Each number is 200 + 20 x the weight over its row's rms, rounded and kept within 0 to 999. Layers, rows and columns count from 0. The size before them is the row's rms in percent of the matrix's.

# down: layer 5 MLP down (transposed), 640x160, rms 0.241, rows 28-70, columns 0-79
# up: layer 5 MLP up, 640x160, rms 0.24, rows 29-70, columns 0-79
down28,099,213,212,206,183,187,216,149,189,165,209,185,193,169,208,163,211,213,184,225,188,209,206,181,188,175,215,229,206,217,186,192,198,211,208,164,190,209,238,204,175,226,213,177,230,235,171,194,194,190,203,180,219,218,205,184,208,228,204,188,201,210,181,230,193,196,242,221,202,212,212,178,278,182,182,195,183,178,206,184,180
up29,103,227,180,178,186,178,184,204,197,187,218,215,191,221,201,165,238,200,185,194,179,189,206,178,199,228,219,181,183,188,221,207,200,222,184,225,190,168,215,220,227,239,222,208,198,214,216,191,197,200,214,228,205,164,199,226,192,195,191,207,189,197,176,199,234,204,213,240,199,187,248,199,199,154,191,179,187,230,184,208,168
down29,106,194,186,178,176,204,238,193,208,183,202,195,222,226,207,204,184,225,196,214,164,235,207,177,171,168,184,192,161,207,190,206,202,174,200,186,178,197,174,180,178,238,225,218,169,208,194,238,185,209,217,188,210,210,224,195,196,185,217,201,204,202,212,239,175,192,208,209,193,200,199,242,199,208,217,199,185,195,185,202,164
up30,097,197,157,213,221,219,199,166,203,223,206,188,191,195,226,224,199,198,169,225,213,189,210,208,219,168,217,192,197,197,196,190,215,180,183,208,198,199,222,192,177,169,200,173,221,200,218,195,190,197,208,214,184,171,168,224,201,221,168,172,187,176,208,175,172,191,209,203,229,179,238,192,193,199,184,183,211,172,209,212,183
down30,106,229,193,195,198,209,237,225,206,198,175,196,216,196,206,226,207,210,196,217,190,200,184,215,217,211,222,230,202,199,193,188,179,242,202,198,200,201,184,206,212,207,184,226,200,200,199,204,175,199,180,198,218,227,199,192,185,205,193,214,194,179,231,188,222,217,201,189,218,167,183,202,199,194,215,169,163,214,246,192,187
up31,105,204,225,189,206,217,184,200,222,194,207,182,216,225,156,220,198,193,189,201,196,191,213,168,174,167,229,192,192,200,216,217,153,209,218,239,195,182,204,235,189,228,224,191,240,182,238,189,192,176,214,198,201,189,208,232,212,181,185,167,203,183,201,219,178,196,182,213,242,212,202,208,216,182,173,224,226,192,201,193,186
down31,112,171,229,158,166,213,200,213,197,205,222,226,213,233,182,186,193,254,195,165,185,186,242,233,220,176,223,231,243,159,185,234,225,211,170,179,166,195,178,201,201,177,184,193,205,210,195,195,205,184,208,192,200,233,175,191,191,215,191,206,185,195,203,176,208,169,223,191,178,226,179,153,214,193,205,143,213,217,192,206,189
up32,096,179,198,194,193,190,163,235,197,165,206,177,220,201,195,196,178,194,190,161,185,200,170,197,202,219,203,206,209,221,191,231,192,225,226,227,204,224,191,223,208,177,228,211,209,205,203,196,161,213,190,219,211,228,215,199,190,201,207,182,191,187,210,156,195,189,183,176,218,197,205,248,227,180,201,232,187,225,232,194,191
down32,105,226,184,207,205,210,193,173,243,210,197,161,182,200,183,186,208,184,176,212,184,211,206,229,178,223,218,205,205,217,178,209,229,184,226,204,190,174,194,228,226,144,192,177,192,190,229,214,205,201,227,221,209,154,211,186,235,205,223,178,217,193,190,232,217,199,174,164,214,214,236,225,181,204,226,190,188,193,219,182,189
up33,102,190,219,176,161,198,199,211,174,193,195,192,203,197,177,188,201,160,229,195,190,206,169,217,185,200,196,222,204,240,210,206,237,200,181,195,183,231,213,205,195,164,223,197,216,201,203,247,201,213,177,180,203,230,226,184,173,195,171,183,202,191,205,209,182,242,188,211,216,168,196,192,201,177,219,175,218,206,201,223,186
down33,110,217,198,229,248,210,223,161,225,205,214,187,180,193,207,216,178,172,202,205,192,206,183,203,194,195,202,188,183,201,208,193,196,204,212,219,169,192,212,200,208,217,208,197,179,195,205,167,171,178,208,211,167,191,176,233,150,208,190,214,200,183,242,206,202,218,216,186,247,186,214,199,204,197,216,223,197,182,189,173,201
up34,100,177,209,198,207,202,195,203,210,202,200,185,206,236,220,200,209,178,211,184,197,182,164,232,207,160,197,189,200,229,133,167,199,215,191,209,180,184,219,214,213,183,189,230,206,193,213,179,182,198,202,218,237,167,196,200,193,182,176,184,205,170,220,221,204,203,188,195,197,204,208,199,151,182,194,167,173,206,217,240,191
down34,096,211,179,208,210,186,236,230,210,165,184,184,213,185,224,209,194,187,185,163,212,205,192,167,240,217,205,185,211,223,217,187,204,190,189,192,207,172,194,167,195,208,213,182,187,189,203,208,214,183,206,203,196,206,186,188,243,220,210,203,201,183,170,164,224,219,216,225,138,219,204,227,225,181,170,228,203,223,173,165,216
up35,108,193,183,175,212,190,204,171,232,191,236,204,222,198,168,192,197,224,223,181,222,164,217,199,171,194,203,178,215,204,182,206,208,163,179,199,181,216,186,190,214,189,197,209,189,191,206,237,193,194,192,183,190,178,180,234,194,194,191,163,210,231,215,197,215,205,184,194,212,192,183,228,196,170,142,211,195,215,184,225,206
down35,110,203,205,208,244,209,162,207,183,216,201,230,202,212,228,185,194,200,215,195,186,192,192,203,227,182,223,233,185,190,164,194,170,181,185,217,216,186,176,196,188,214,196,215,215,188,193,182,204,219,239,181,197,170,214,207,160,178,188,251,203,225,195,216,205,172,156,201,199,188,219,231,220,176,181,208,220,207,179,171,244
up36,099,212,180,190,197,223,189,199,196,209,172,200,218,184,191,167,190,190,166,219,187,222,197,175,192,199,219,194,221,176,229,222,181,202,210,187,182,244,171,192,175,171,188,208,216,232,197,193,174,200,222,176,225,171,229,168,177,189,238,215,225,211,207,213,195,226,174,191,214,205,224,221,168,195,202,204,206,175,201,208,214
down36,087,188,234,190,184,180,185,200,175,206,205,229,198,190,208,225,166,213,220,187,226,197,206,207,220,172,246,191,151,203,164,192,199,188,235,216,177,191,204,232,192,177,200,220,217,206,206,193,188,176,209,181,227,199,194,186,165,201,179,207,179,199,203,165,209,170,222,175,209,204,223,196,189,178,221,202,215,197,230,220,194
up37,099,173,208,183,207,190,229,186,173,175,193,230,191,211,187,216,235,195,203,181,200,186,274,199,216,188,169,251,215,205,187,200,185,197,199,216,225,213,195,190,215,199,182,171,233,205,192,224,186,221,175,209,199,216,186,197,216,190,204,193,174,230,186,193,198,200,206,200,189,201,191,225,185,196,208,162,226,214,193,217,208
down37,100,221,195,214,190,233,222,203,195,200,211,210,217,209,207,213,173,213,166,224,181,220,213,224,182,222,211,199,223,215,199,227,223,189,192,227,179,166,191,227,203,211,185,242,242,212,193,194,190,190,212,175,226,220,185,227,214,222,177,199,188,217,190,197,171,177,181,175,209,206,182,154,218,198,179,175,211,229,218,193,210
up38,102,233,161,169,195,193,191,181,198,198,216,237,197,215,211,198,216,220,178,238,171,203,204,161,203,217,204,207,169,194,205,190,182,173,213,206,235,207,198,217,241,177,199,220,174,175,183,205,221,218,215,193,201,187,230,201,208,184,195,203,192,178,204,209,193,228,166,205,185,198,203,212,217,200,225,215,207,203,163,229,191
down38,103,199,196,156,196,196,200,202,223,181,224,191,192,214,230,202,220,197,216,190,243,203,200,230,232,193,187,204,173,191,169,179,253,187,210,220,176,196,229,225,192,223,229,219,234,205,187,181,211,185,191,187,207,222,181,190,219,197,219,224,183,196,192,181,193,171,201,222,179,195,188,212,201,251,228,214,248,210,214,174,226
up39,098,170,252,226,221,191,175,173,194,176,214,222,219,209,175,198,205,183,216,202,179,194,183,215,195,222,219,217,183,229,203,191,193,174,190,189,218,226,181,184,213,181,210,194,212,226,216,170,190,221,203,191,180,174,195,189,193,191,168,212,227,217,211,181,193,198,209,184,185,182,239,183,199,186,200,177,208,239,198,226,173
down39,105,191,184,167,195,199,186,220,215,190,195,209,222,171,204,207,163,248,159,149,206,168,220,203,186,178,212,202,208,176,221,216,200,214,177,167,212,198,179,189,165,207,203,202,193,171,210,216,204,164,213,190,239,214,210,204,202,212,188,199,196,220,200,235,208,197,225,213,226,196,180,206,186,234,203,207,191,190,215,186,223
up40,095,189,225,173,216,196,202,191,199,217,189,173,217,226,189,198,239,207,200,190,214,231,184,198,202,188,174,200,230,183,186,203,193,196,231,171,138,228,199,225,218,189,236,227,211,199,203,194,190,202,195,209,230,191,198,213,185,182,190,212,200,218,196,175,203,224,226,192,247,191,201,193,229,188,210,186,235,196,227,212,217
down40,103,219,191,180,206,230,219,236,225,249,206,210,197,196,196,237,200,203,207,203,199,221,210,192,197,207,199,187,183,198,213,257,192,191,199,192,198,211,196,210,201,186,194,228,218,198,173,208,174,206,228,228,218,210,213,187,168,166,221,185,205,167,197,193,209,156,194,185,186,192,185,168,186,198,185,218,240,190,210,189,179
up41,102,208,214,182,201,178,196,194,188,193,201,225,244,188,223,158,220,187,200,176,181,192,179,190,197,203,227,226,193,201,211,204,210,151,226,191,212,195,201,210,204,231,208,212,211,193,204,176,244,195,220,222,192,193,206,190,208,190,185,192,191,198,194,191,215,159,230,192,228,171,185,169,222,178,198,190,212,211,232,214,192
down41,101,211,210,211,165,194,185,198,228,215,216,223,184,207,208,212,214,200,217,223,209,172,195,203,233,212,174,189,185,193,196,193,181,237,203,183,222,206,216,197,212,181,183,203,174,203,215,231,163,164,213,186,209,188,199,179,199,225,196,200,191,236,170,241,205,196,232,182,170,202,212,202,183,193,192,193,198,169,188,213,195
up42,105,215,226,195,186,213,185,195,206,167,197,193,234,175,189,215,193,160,154,193,172,197,193,210,186,196,207,202,185,207,196,220,223,199,213,206,217,229,203,175,173,171,209,236,200,183,207,244,176,179,179,240,199,225,212,196,169,207,184,178,180,217,233,188,232,210,222,210,198,199,262,185,166,215,182,194,228,211,208,221,205
down42,107,187,200,217,157,236,209,193,217,205,234,213,237,223,191,180,205,217,171,225,225,156,207,198,208,190,199,217,179,212,252,212,169,202,200,175,215,221,191,220,185,181,179,206,196,196,165,215,165,201,187,213,172,196,203,184,190,218,220,237,170,206,176,172,199,241,224,189,174,200,203,182,230,220,194,173,198,203,184,201,218
up43,103,199,223,222,197,185,191,172,211,188,187,198,208,198,160,201,210,198,205,161,205,203,210,193,226,213,212,246,178,170,205,215,225,223,192,176,184,189,200,222,211,173,234,187,237,208,239,197,200,215,180,180,203,255,206,220,226,206,210,165,213,185,197,197,198,201,203,211,224,241,214,194,188,198,194,200,189,172,207,193,201
down43,101,210,161,212,167,226,215,243,202,172,188,219,185,235,196,200,190,188,200,198,178,209,227,182,174,240,240,230,194,212,207,200,167,232,191,192,202,218,206,157,202,198,233,255,181,188,209,228,214,164,201,193,209,202,221,210,180,196,205,179,208,190,188,227,211,217,182,218,190,197,185,207,178,212,156,138,166,201,206,204,205
up44,112,241,230,200,212,186,169,206,197,216,221,179,242,205,196,225,180,207,225,177,172,199,218,204,187,187,218,211,207,205,229,196,223,231,209,217,194,179,198,228,194,217,194,201,191,187,168,179,167,206,202,219,166,210,210,213,228,193,171,194,207,208,219,199,235,192,186,185,164,203,204,223,193,197,185,192,208,198,227,237,228
down44,121,225,198,224,210,169,224,177,243,182,191,197,206,214,207,207,214,208,151,213,169,188,184,200,148,182,187,210,204,221,219,214,167,211,162,158,243,173,191,247,216,191,210,194,191,182,206,243,182,226,212,217,174,180,189,213,201,197,201,197,234,157,212,203,188,187,195,196,204,200,174,202,205,209,197,219,218,199,194,201,226
up45,097,201,211,185,199,238,161,191,217,217,206,203,212,182,225,205,185,213,246,192,214,199,170,190,212,198,196,199,215,207,211,175,238,227,195,168,203,207,168,219,202,209,238,189,224,236,215,224,212,176,201,195,145,190,190,214,230,199,198,206,139,175,219,200,181,208,199,183,200,158,194,226,177,194,206,215,204,206,225,215,223
down45,100,213,190,198,238,190,189,203,192,218,199,169,216,173,219,198,184,194,219,230,173,216,213,215,150,224,165,200,215,224,153,212,214,195,186,186,189,221,227,141,181,209,165,198,199,218,192,231,207,165,196,233,227,220,213,196,190,190,224,207,208,185,201,177,191,182,231,213,197,203,209,207,166,190,200,194,200,225,196,157,166
up46,103,182,216,205,192,219,208,220,199,167,173,219,242,201,211,170,196,214,224,210,249,212,190,191,194,184,203,190,205,196,220,196,203,217,204,215,166,203,212,214,211,187,203,170,210,198,211,212,223,226,170,203,192,203,159,202,204,226,179,185,203,204,196,210,205,220,197,242,213,208,205,218,207,182,184,209,174,197,190,210,198
down46,102,236,221,193,192,207,189,198,208,220,189,206,183,194,188,227,174,196,214,185,182,219,213,221,178,209,219,206,217,219,216,210,152,179,186,174,198,203,197,174,180,210,197,210,215,195,223,190,166,194,189,186,206,241,162,142,226,190,193,189,208,168,193,212,194,180,186,163,210,182,192,203,249,206,218,183,219,172,206,183,167
up47,099,234,189,163,207,201,243,221,206,200,210,191,222,168,189,218,177,200,204,193,176,220,196,201,215,217,172,177,206,204,213,210,191,166,198,221,184,226,182,188,203,232,177,232,195,228,229,192,183,202,230,216,202,200,190,170,203,210,209,228,181,192,206,180,187,199,194,207,209,173,189,203,222,181,190,185,191,247,170,227,197
down47,100,191,191,211,180,196,239,210,187,185,198,200,237,201,260,215,207,192,181,192,229,223,171,205,222,175,177,234,169,202,195,204,221,216,186,183,200,181,208,177,184,182,171,215,187,224,183,182,205,214,200,199,211,242,172,206,177,222,192,215,207,190,199,223,183,258,173,187,190,214,209,192,223,218,200,197,248,202,231,176,213
up48,094,202,241,171,189,233,179,229,209,203,193,172,179,219,200,149,212,220,230,203,206,180,188,218,183,171,191,175,192,244,198,234,193,210,212,208,218,207,194,177,226,195,183,217,223,201,224,191,182,179,226,214,195,192,201,216,218,214,181,179,189,188,183,215,185,193,197,200,192,191,194,163,214,174,224,189,185,193,185,191,213
down48,104,186,228,188,200,213,231,192,236,195,202,222,220,163,204,213,199,200,239,209,174,212,202,190,189,191,227,144,206,194,201,189,216,205,203,197,203,205,207,198,198,201,199,163,213,201,183,205,207,176,172,173,219,214,178,183,203,197,196,225,215,201,242,213,212,222,220,164,264,234,204,179,210,230,191,188,238,215,185,214,200
up49,102,218,204,194,179,203,194,219,207,220,173,191,211,261,200,165,187,171,218,190,218,166,218,208,214,194,195,223,189,163,162,203,182,187,184,210,195,219,208,205,219,209,171,180,211,206,209,176,236,203,200,212,209,180,206,186,216,185,202,172,184,206,182,199,205,166,185,208,198,197,187,215,198,209,183,221,193,198,207,229,193
down49,105,193,216,201,210,231,192,199,194,182,230,209,180,170,237,205,219,215,167,170,191,241,201,212,193,215,145,180,198,206,222,194,229,195,202,199,193,229,198,150,189,183,204,172,206,199,183,226,188,175,205,234,199,204,192,219,220,220,194,195,180,158,182,208,239,190,192,217,191,171,208,186,189,197,159,190,200,196,180,211,147
up50,103,164,238,196,210,207,212,178,192,191,188,186,174,190,214,185,166,188,194,211,177,210,220,210,187,213,219,177,185,204,198,203,224,218,190,166,213,216,216,242,200,197,199,190,129,176,162,191,189,247,211,245,229,193,205,222,182,218,173,212,194,179,212,212,229,218,196,215,228,217,193,216,187,194,207,185,210,204,211,211,202
down50,106,170,175,193,240,194,196,264,174,194,201,188,200,206,196,225,165,247,208,196,193,242,211,194,194,196,212,229,176,192,204,216,214,171,206,188,175,169,219,200,225,213,209,167,215,171,185,215,185,202,197,170,213,207,172,192,206,185,172,195,160,158,179,204,220,184,234,219,184,196,209,237,212,233,186,213,215,195,203,211,222
up51,105,176,190,170,230,220,161,224,181,173,152,178,227,198,223,161,178,179,227,221,210,187,201,200,195,236,203,200,176,197,184,216,209,200,224,249,211,213,201,203,213,167,193,231,213,196,193,188,191,213,193,196,219,194,203,203,217,181,229,254,210,246,185,195,198,215,210,215,188,173,166,212,188,198,207,197,165,219,213,183,202
down51,096,192,234,178,223,187,187,164,209,194,194,238,234,162,182,202,197,178,218,201,166,206,201,180,206,187,243,219,182,216,196,185,182,201,213,235,160,201,192,209,195,215,202,177,184,187,189,182,229,187,176,170,216,210,189,144,186,214,200,196,192,172,162,191,226,188,199,200,171,235,202,171,225,213,207,219,172,184,190,208,204
up52,109,197,209,224,197,233,207,210,205,193,199,213,201,207,202,215,243,196,207,174,216,175,230,180,179,186,212,208,229,208,201,199,235,234,185,234,200,194,207,204,213,215,235,187,200,181,225,198,186,191,210,194,192,209,209,229,226,230,240,213,194,195,188,263,197,223,219,233,237,171,221,153,213,211,221,193,183,194,187,204,207
down52,102,211,214,184,177,196,228,200,215,178,196,223,202,199,235,228,192,197,217,191,206,181,203,153,201,183,202,196,206,255,188,213,204,166,166,191,232,234,191,211,175,215,219,194,232,204,202,225,208,185,217,228,169,181,208,196,202,187,225,203,206,206,193,208,206,239,204,182,205,219,191,213,228,226,189,184,203,191,194,191,236
up53,099,191,198,214,232,198,177,202,202,205,228,228,202,183,190,177,219,231,192,210,215,199,198,227,159,232,199,189,199,230,187,180,227,168,204,181,188,228,163,212,185,174,226,173,176,209,217,251,196,190,184,186,213,214,183,212,225,206,222,182,217,178,199,192,181,185,178,208,244,203,253,199,195,200,207,207,200,210,192,173,201
down53,110,236,199,198,193,189,194,214,212,209,184,193,195,219,219,182,178,197,193,185,206,176,192,211,186,199,238,216,204,179,176,196,224,185,211,190,183,200,179,237,157,149,247,186,252,184,193,166,179,207,200,201,217,167,196,228,174,186,202,220,203,206,191,197,216,209,192,182,244,207,205,204,173,163,206,206,196,257,193,190,216
up54,104,235,217,211,215,225,229,208,208,190,189,192,223,216,221,157,171,195,228,205,185,168,208,142,173,195,206,177,196,180,221,200,222,177,171,198,212,215,214,214,172,231,226,224,191,238,182,187,177,190,192,201,224,185,197,215,221,195,205,198,210,217,190,212,197,175,188,193,223,171,208,175,215,195,211,208,203,180,190,199,225
down54,102,215,191,198,212,192,164,215,203,188,192,226,193,191,214,226,208,204,182,188,214,176,184,216,178,156,200,217,190,190,176,231,217,206,155,170,207,204,177,189,206,187,176,232,195,201,228,182,181,186,207,204,238,164,245,221,203,209,196,194,224,190,186,196,197,185,165,183,218,179,217,233,204,232,189,219,201,212,210,197,223
up55,099,159,204,211,193,186,202,215,192,185,193,195,189,185,171,180,202,189,216,188,213,167,207,170,217,215,202,186,208,186,223,196,199,210,194,197,200,243,194,191,216,201,209,203,222,188,192,198,193,210,242,222,199,180,178,205,188,185,209,231,178,166,183,208,193,173,190,231,194,225,219,192,215,184,202,262,235,191,189,178,207
down55,097,240,178,227,219,236,217,230,217,213,203,190,199,190,186,166,199,209,192,200,195,235,172,217,223,215,164,191,178,176,228,197,201,208,199,197,203,178,206,229,163,205,214,210,173,216,211,186,177,185,138,201,200,211,189,180,223,217,157,188,210,229,213,205,191,223,187,189,217,186,191,188,218,231,214,224,177,192,188,164,188
up56,104,211,210,206,185,220,218,215,203,187,163,177,209,212,217,184,151,199,188,192,186,120,212,198,215,211,222,184,214,183,180,181,222,202,198,234,202,219,197,232,170,215,206,161,183,245,270,214,183,180,223,235,198,228,265,206,214,189,187,187,202,216,181,199,183,227,192,243,199,183,199,174,185,228,191,175,176,198,181,196,202
down56,106,175,203,186,189,255,213,204,229,182,211,205,233,191,200,174,171,204,202,161,219,221,194,200,156,207,184,165,195,183,195,165,216,214,241,189,203,266,226,203,221,180,184,207,222,188,202,226,172,180,216,227,179,166,197,177,209,208,199,223,195,193,189,181,201,185,220,227,208,163,197,208,204,203,216,193,195,233,168,218,206
up57,094,204,237,164,209,211,187,217,223,162,220,187,217,188,251,204,207,195,246,202,206,195,202,184,194,196,185,215,188,192,188,217,194,219,192,199,209,234,186,195,208,202,197,167,187,182,207,198,192,176,227,207,163,212,238,198,170,202,215,234,224,215,194,193,197,212,200,182,226,177,247,194,172,219,183,159,195,214,164,236,184
down57,085,223,175,252,201,197,217,211,194,207,175,202,181,202,196,211,181,194,170,208,162,190,170,196,191,203,197,228,198,196,233,184,211,208,234,183,190,188,196,185,195,217,224,185,220,184,211,234,192,209,213,206,212,217,189,230,172,253,204,196,205,197,198,187,233,181,211,184,215,193,173,190,207,203,207,209,203,189,203,172,145
up58,092,199,204,194,170,216,167,215,226,204,169,176,182,181,193,188,211,221,219,188,159,238,206,228,211,171,203,191,193,194,204,237,197,209,203,206,184,210,213,191,224,159,225,159,207,190,183,196,175,183,215,225,213,187,196,212,215,219,257,177,197,209,204,187,182,217,206,158,227,194,215,204,176,192,186,185,196,203,214,195,201
down58,104,172,199,222,164,148,204,218,199,205,223,197,189,210,217,198,187,196,188,210,215,225,188,160,214,205,216,235,192,195,195,188,214,187,224,174,186,214,232,235,198,214,179,166,192,205,191,212,229,210,214,195,196,223,192,204,256,197,215,202,171,192,237,164,199,206,233,187,207,196,173,218,221,231,215,241,226,172,209,181,211
up59,102,207,219,216,174,203,201,198,196,199,193,183,213,220,205,192,173,174,178,220,226,185,183,188,223,201,228,190,154,198,166,213,179,211,182,204,191,200,190,190,166,192,213,184,187,205,139,227,207,192,234,206,182,190,196,204,166,216,234,197,203,213,222,198,179,205,206,178,190,199,196,194,199,151,193,223,224,194,208,203,206
down59,099,183,211,189,167,175,203,238,195,203,186,205,214,210,199,194,215,200,211,202,165,158,173,242,205,221,202,166,230,182,217,171,221,176,223,202,245,208,186,224,213,166,204,182,183,210,235,180,209,191,240,184,234,207,195,221,205,195,213,192,160,195,229,175,215,220,189,227,171,171,206,187,197,207,204,163,188,184,173,235,179
up60,102,205,167,209,219,188,198,238,190,200,190,198,178,224,193,256,168,210,198,184,200,191,217,180,182,186,210,261,184,205,184,192,205,223,190,187,184,197,175,216,234,190,228,238,207,206,184,180,230,194,164,215,202,242,208,176,209,208,206,198,173,192,167,195,180,206,192,218,192,188,170,184,193,199,197,205,187,183,215,217,212
down60,088,197,213,200,205,170,184,178,213,194,181,184,199,207,191,190,190,178,190,211,224,223,181,190,194,223,176,185,214,208,184,221,181,223,214,206,251,181,185,214,185,183,178,211,198,185,230,153,226,221,231,192,230,226,218,185,188,172,194,215,222,193,203,154,238,222,187,218,195,188,198,194,222,181,219,222,185,214,187,168,226
up61,103,183,171,167,211,212,208,180,194,208,195,200,225,243,192,207,195,186,201,197,187,205,236,208,182,192,184,216,196,170,201,210,210,180,213,145,204,201,213,207,201,226,188,200,187,192,217,227,217,173,190,191,232,203,204,199,217,196,184,215,191,201,188,168,179,196,231,195,235,223,197,214,246,180,129,191,214,208,182,188,196
down61,110,173,193,220,223,192,216,197,213,215,237,170,132,209,208,223,189,203,177,192,202,209,203,198,189,186,191,210,230,204,170,200,198,192,194,195,220,194,233,218,188,216,239,179,207,227,208,217,204,189,197,196,194,184,215,179,202,223,197,207,225,167,196,192,176,222,209,226,193,183,219,221,231,192,186,190,151,230,196,222,210
up62,091,188,220,196,214,224,217,178,212,159,200,210,205,226,185,188,188,210,195,201,189,173,212,195,200,218,198,220,193,232,210,187,183,200,189,183,197,207,196,219,170,207,217,213,181,181,189,210,159,207,176,192,176,184,172,168,197,205,231,171,219,223,239,201,194,209,196,202,261,250,209,203,194,216,223,202,202,219,171,206,240
down62,104,214,195,194,164,204,193,206,194,189,145,194,189,179,236,208,181,169,187,220,202,180,184,240,214,195,183,175,216,207,218,156,196,194,200,201,207,197,184,179,186,173,185,195,183,198,202,254,259,203,231,240,209,208,172,207,215,187,210,203,198,177,183,199,231,172,175,193,178,179,206,188,216,188,209,208,178,210,215,188,205
up63,093,201,200,224,191,212,161,217,212,190,211,188,280,240,185,206,206,241,212,210,161,192,174,207,215,223,200,234,183,185,198,202,189,154,186,222,209,181,181,184,199,193,186,187,196,207,197,229,214,202,230,188,223,198,204,145,177,177,196,184,204,201,180,224,216,185,192,194,211,199,218,204,168,197,183,220,153,215,190,193,196
down63,090,188,232,205,204,174,192,169,192,229,208,249,182,178,203,207,208,179,198,181,196,193,208,199,194,195,156,206,252,202,142,188,187,248,213,189,204,198,238,208,197,196,224,166,219,211,215,199,203,224,177,166,202,196,204,201,196,204,211,208,204,197,180,214,190,188,176,193,164,195,142,181,182,203,208,186,172,204,216,162,186
up64,098,199,193,199,180,198,137,233,206,163,192,214,224,192,229,239,229,201,245,195,209,201,229,193,165,232,212,197,178,185,213,213,197,213,211,224,208,205,183,233,195,215,202,188,197,198,203,217,194,209,211,226,187,184,214,191,190,177,190,167,193,188,200,210,218,210,213,183,192,180,193,181,158,203,210,172,206,173,224,221,197
down64,094,207,198,230,209,212,207,185,204,212,173,194,204,201,180,173,213,228,194,202,202,177,205,179,256,194,164,165,187,207,192,217,158,213,193,209,181,223,211,188,226,212,203,242,191,205,202,207,212,199,168,179,228,219,201,181,203,204,218,196,172,189,234,217,237,219,224,193,224,184,246,200,174,183,201,181,216,209,225,164,198
up65,095,181,202,222,222,227,186,209,180,204,184,233,184,199,227,190,204,205,190,193,171,192,247,190,204,192,198,193,180,223,241,237,220,171,202,197,211,176,219,237,186,223,191,189,216,195,187,170,182,209,187,192,207,218,197,208,222,181,197,181,213,194,207,172,176,201,215,233,211,179,214,188,224,221,177,196,220,190,186,220,177
down65,096,208,207,188,203,205,184,220,231,149,216,202,208,192,213,183,200,178,178,207,229,192,202,221,207,183,198,184,204,199,220,215,179,230,200,226,213,216,176,221,189,172,212,226,185,211,164,217,201,236,220,178,178,207,200,217,181,174,206,211,204,185,183,169,206,223,173,219,206,218,183,210,197,190,180,205,188,219,184,187,209
up66,097,193,198,216,194,174,163,202,218,220,190,199,237,180,209,210,201,210,191,194,237,207,213,164,211,194,191,213,235,212,200,199,177,197,224,198,215,228,197,210,209,221,186,182,198,194,222,166,180,209,196,229,183,206,213,218,199,201,211,211,195,201,201,207,227,164,196,217,197,200,176,193,180,202,187,185,210,193,187,223,219
down66,102,180,192,186,211,194,162,199,178,187,198,204,209,224,213,208,232,200,195,220,174,215,158,227,225,190,181,224,193,205,210,183,194,201,190,188,188,211,184,192,208,195,193,188,149,188,200,221,221,221,178,195,225,212,172,218,207,238,168,230,198,195,181,190,164,216,183,203,227,199,222,222,200,202,208,215,158,216,223,238,216
up67,098,181,245,212,222,191,180,184,168,215,206,200,170,224,190,180,169,195,180,206,199,227,208,185,200,195,195,179,188,183,185,176,189,196,166,195,199,204,217,248,234,240,192,195,187,192,203,170,207,204,189,220,195,184,186,207,179,197,183,190,172,172,191,185,195,221,206,190,203,224,257,189,183,205,186,194,181,216,176,194,235
down67,095,205,181,197,204,176,202,217,196,195,192,215,224,193,198,232,203,194,194,208,178,195,190,190,239,184,255,190,218,201,177,168,187,205,188,219,207,217,204,216,218,184,190,217,187,172,230,200,206,212,214,213,215,195,244,192,160,204,222,217,206,190,205,212,191,194,176,203,214,189,208,215,201,180,186,216,197,177,205,178,225
up68,086,233,193,215,208,179,212,223,238,195,204,205,197,190,211,196,192,189,208,194,214,249,243,228,212,233,227,179,167,218,191,204,179,194,213,178,178,213,169,201,184,201,192,196,184,156,207,188,149,210,186,210,220,228,217,212,197,202,201,233,181,187,216,171,221,187,224,189,204,169,190,228,185,213,160,187,203,201,218,198,198
down68,086,206,193,192,177,205,222,183,197,172,204,177,213,207,203,201,229,182,203,182,223,205,235,227,194,203,209,217,198,182,179,208,197,171,204,219,206,254,220,184,194,188,188,186,211,184,191,180,222,160,194,216,179,176,234,204,185,198,206,187,198,184,187,174,165,223,197,216,197,189,199,190,196,226,208,219,170,206,220,191,238
up69,106,204,172,205,234,205,159,216,185,200,216,210,222,181,207,183,197,214,181,183,189,203,154,191,214,198,208,199,198,194,184,177,187,189,215,226,234,215,225,200,171,151,196,217,213,188,201,194,200,188,219,209,225,230,196,198,206,164,208,191,222,208,184,212,206,223,226,190,193,219,176,195,227,191,170,169,207,215,201,250,164
down69,114,244,173,180,185,184,212,163,199,211,178,200,212,211,190,213,183,167,187,171,180,181,215,245,207,199,210,210,229,197,181,218,194,166,192,225,201,202,182,188,212,214,170,232,201,173,187,216,197,236,211,236,211,183,214,205,205,207,209,202,182,213,184,176,213,222,165,207,182,210,205,178,234,185,178,215,186,212,177,209,190
up70,104,184,179,214,220,212,205,183,178,225,194,218,214,207,193,190,180,229,224,184,206,225,208,184,199,178,197,206,189,177,137,218,197,197,183,206,193,189,233,209,192,218,191,217,182,205,227,231,195,191,164,224,182,187,210,176,230,157,178,207,189,212,212,190,211,217,181,205,206,215,213,207,189,211,204,200,217,205,203,185,190
down70,100,206,202,171,219,202,206,219,232,189,252,203,177,210,213,177,191,182,163,216,238,156,187,227,193,189,216,200,215,188,184,201,196,184,194,181,189,179,189,206,192,214,187,162,211,209,188,177,189,230,265,211,193,230,199,242,179,200,193,170,199,184,202,223,191,186,194,178,203,213,206,205,201,213,212,216,245,202,175,192,171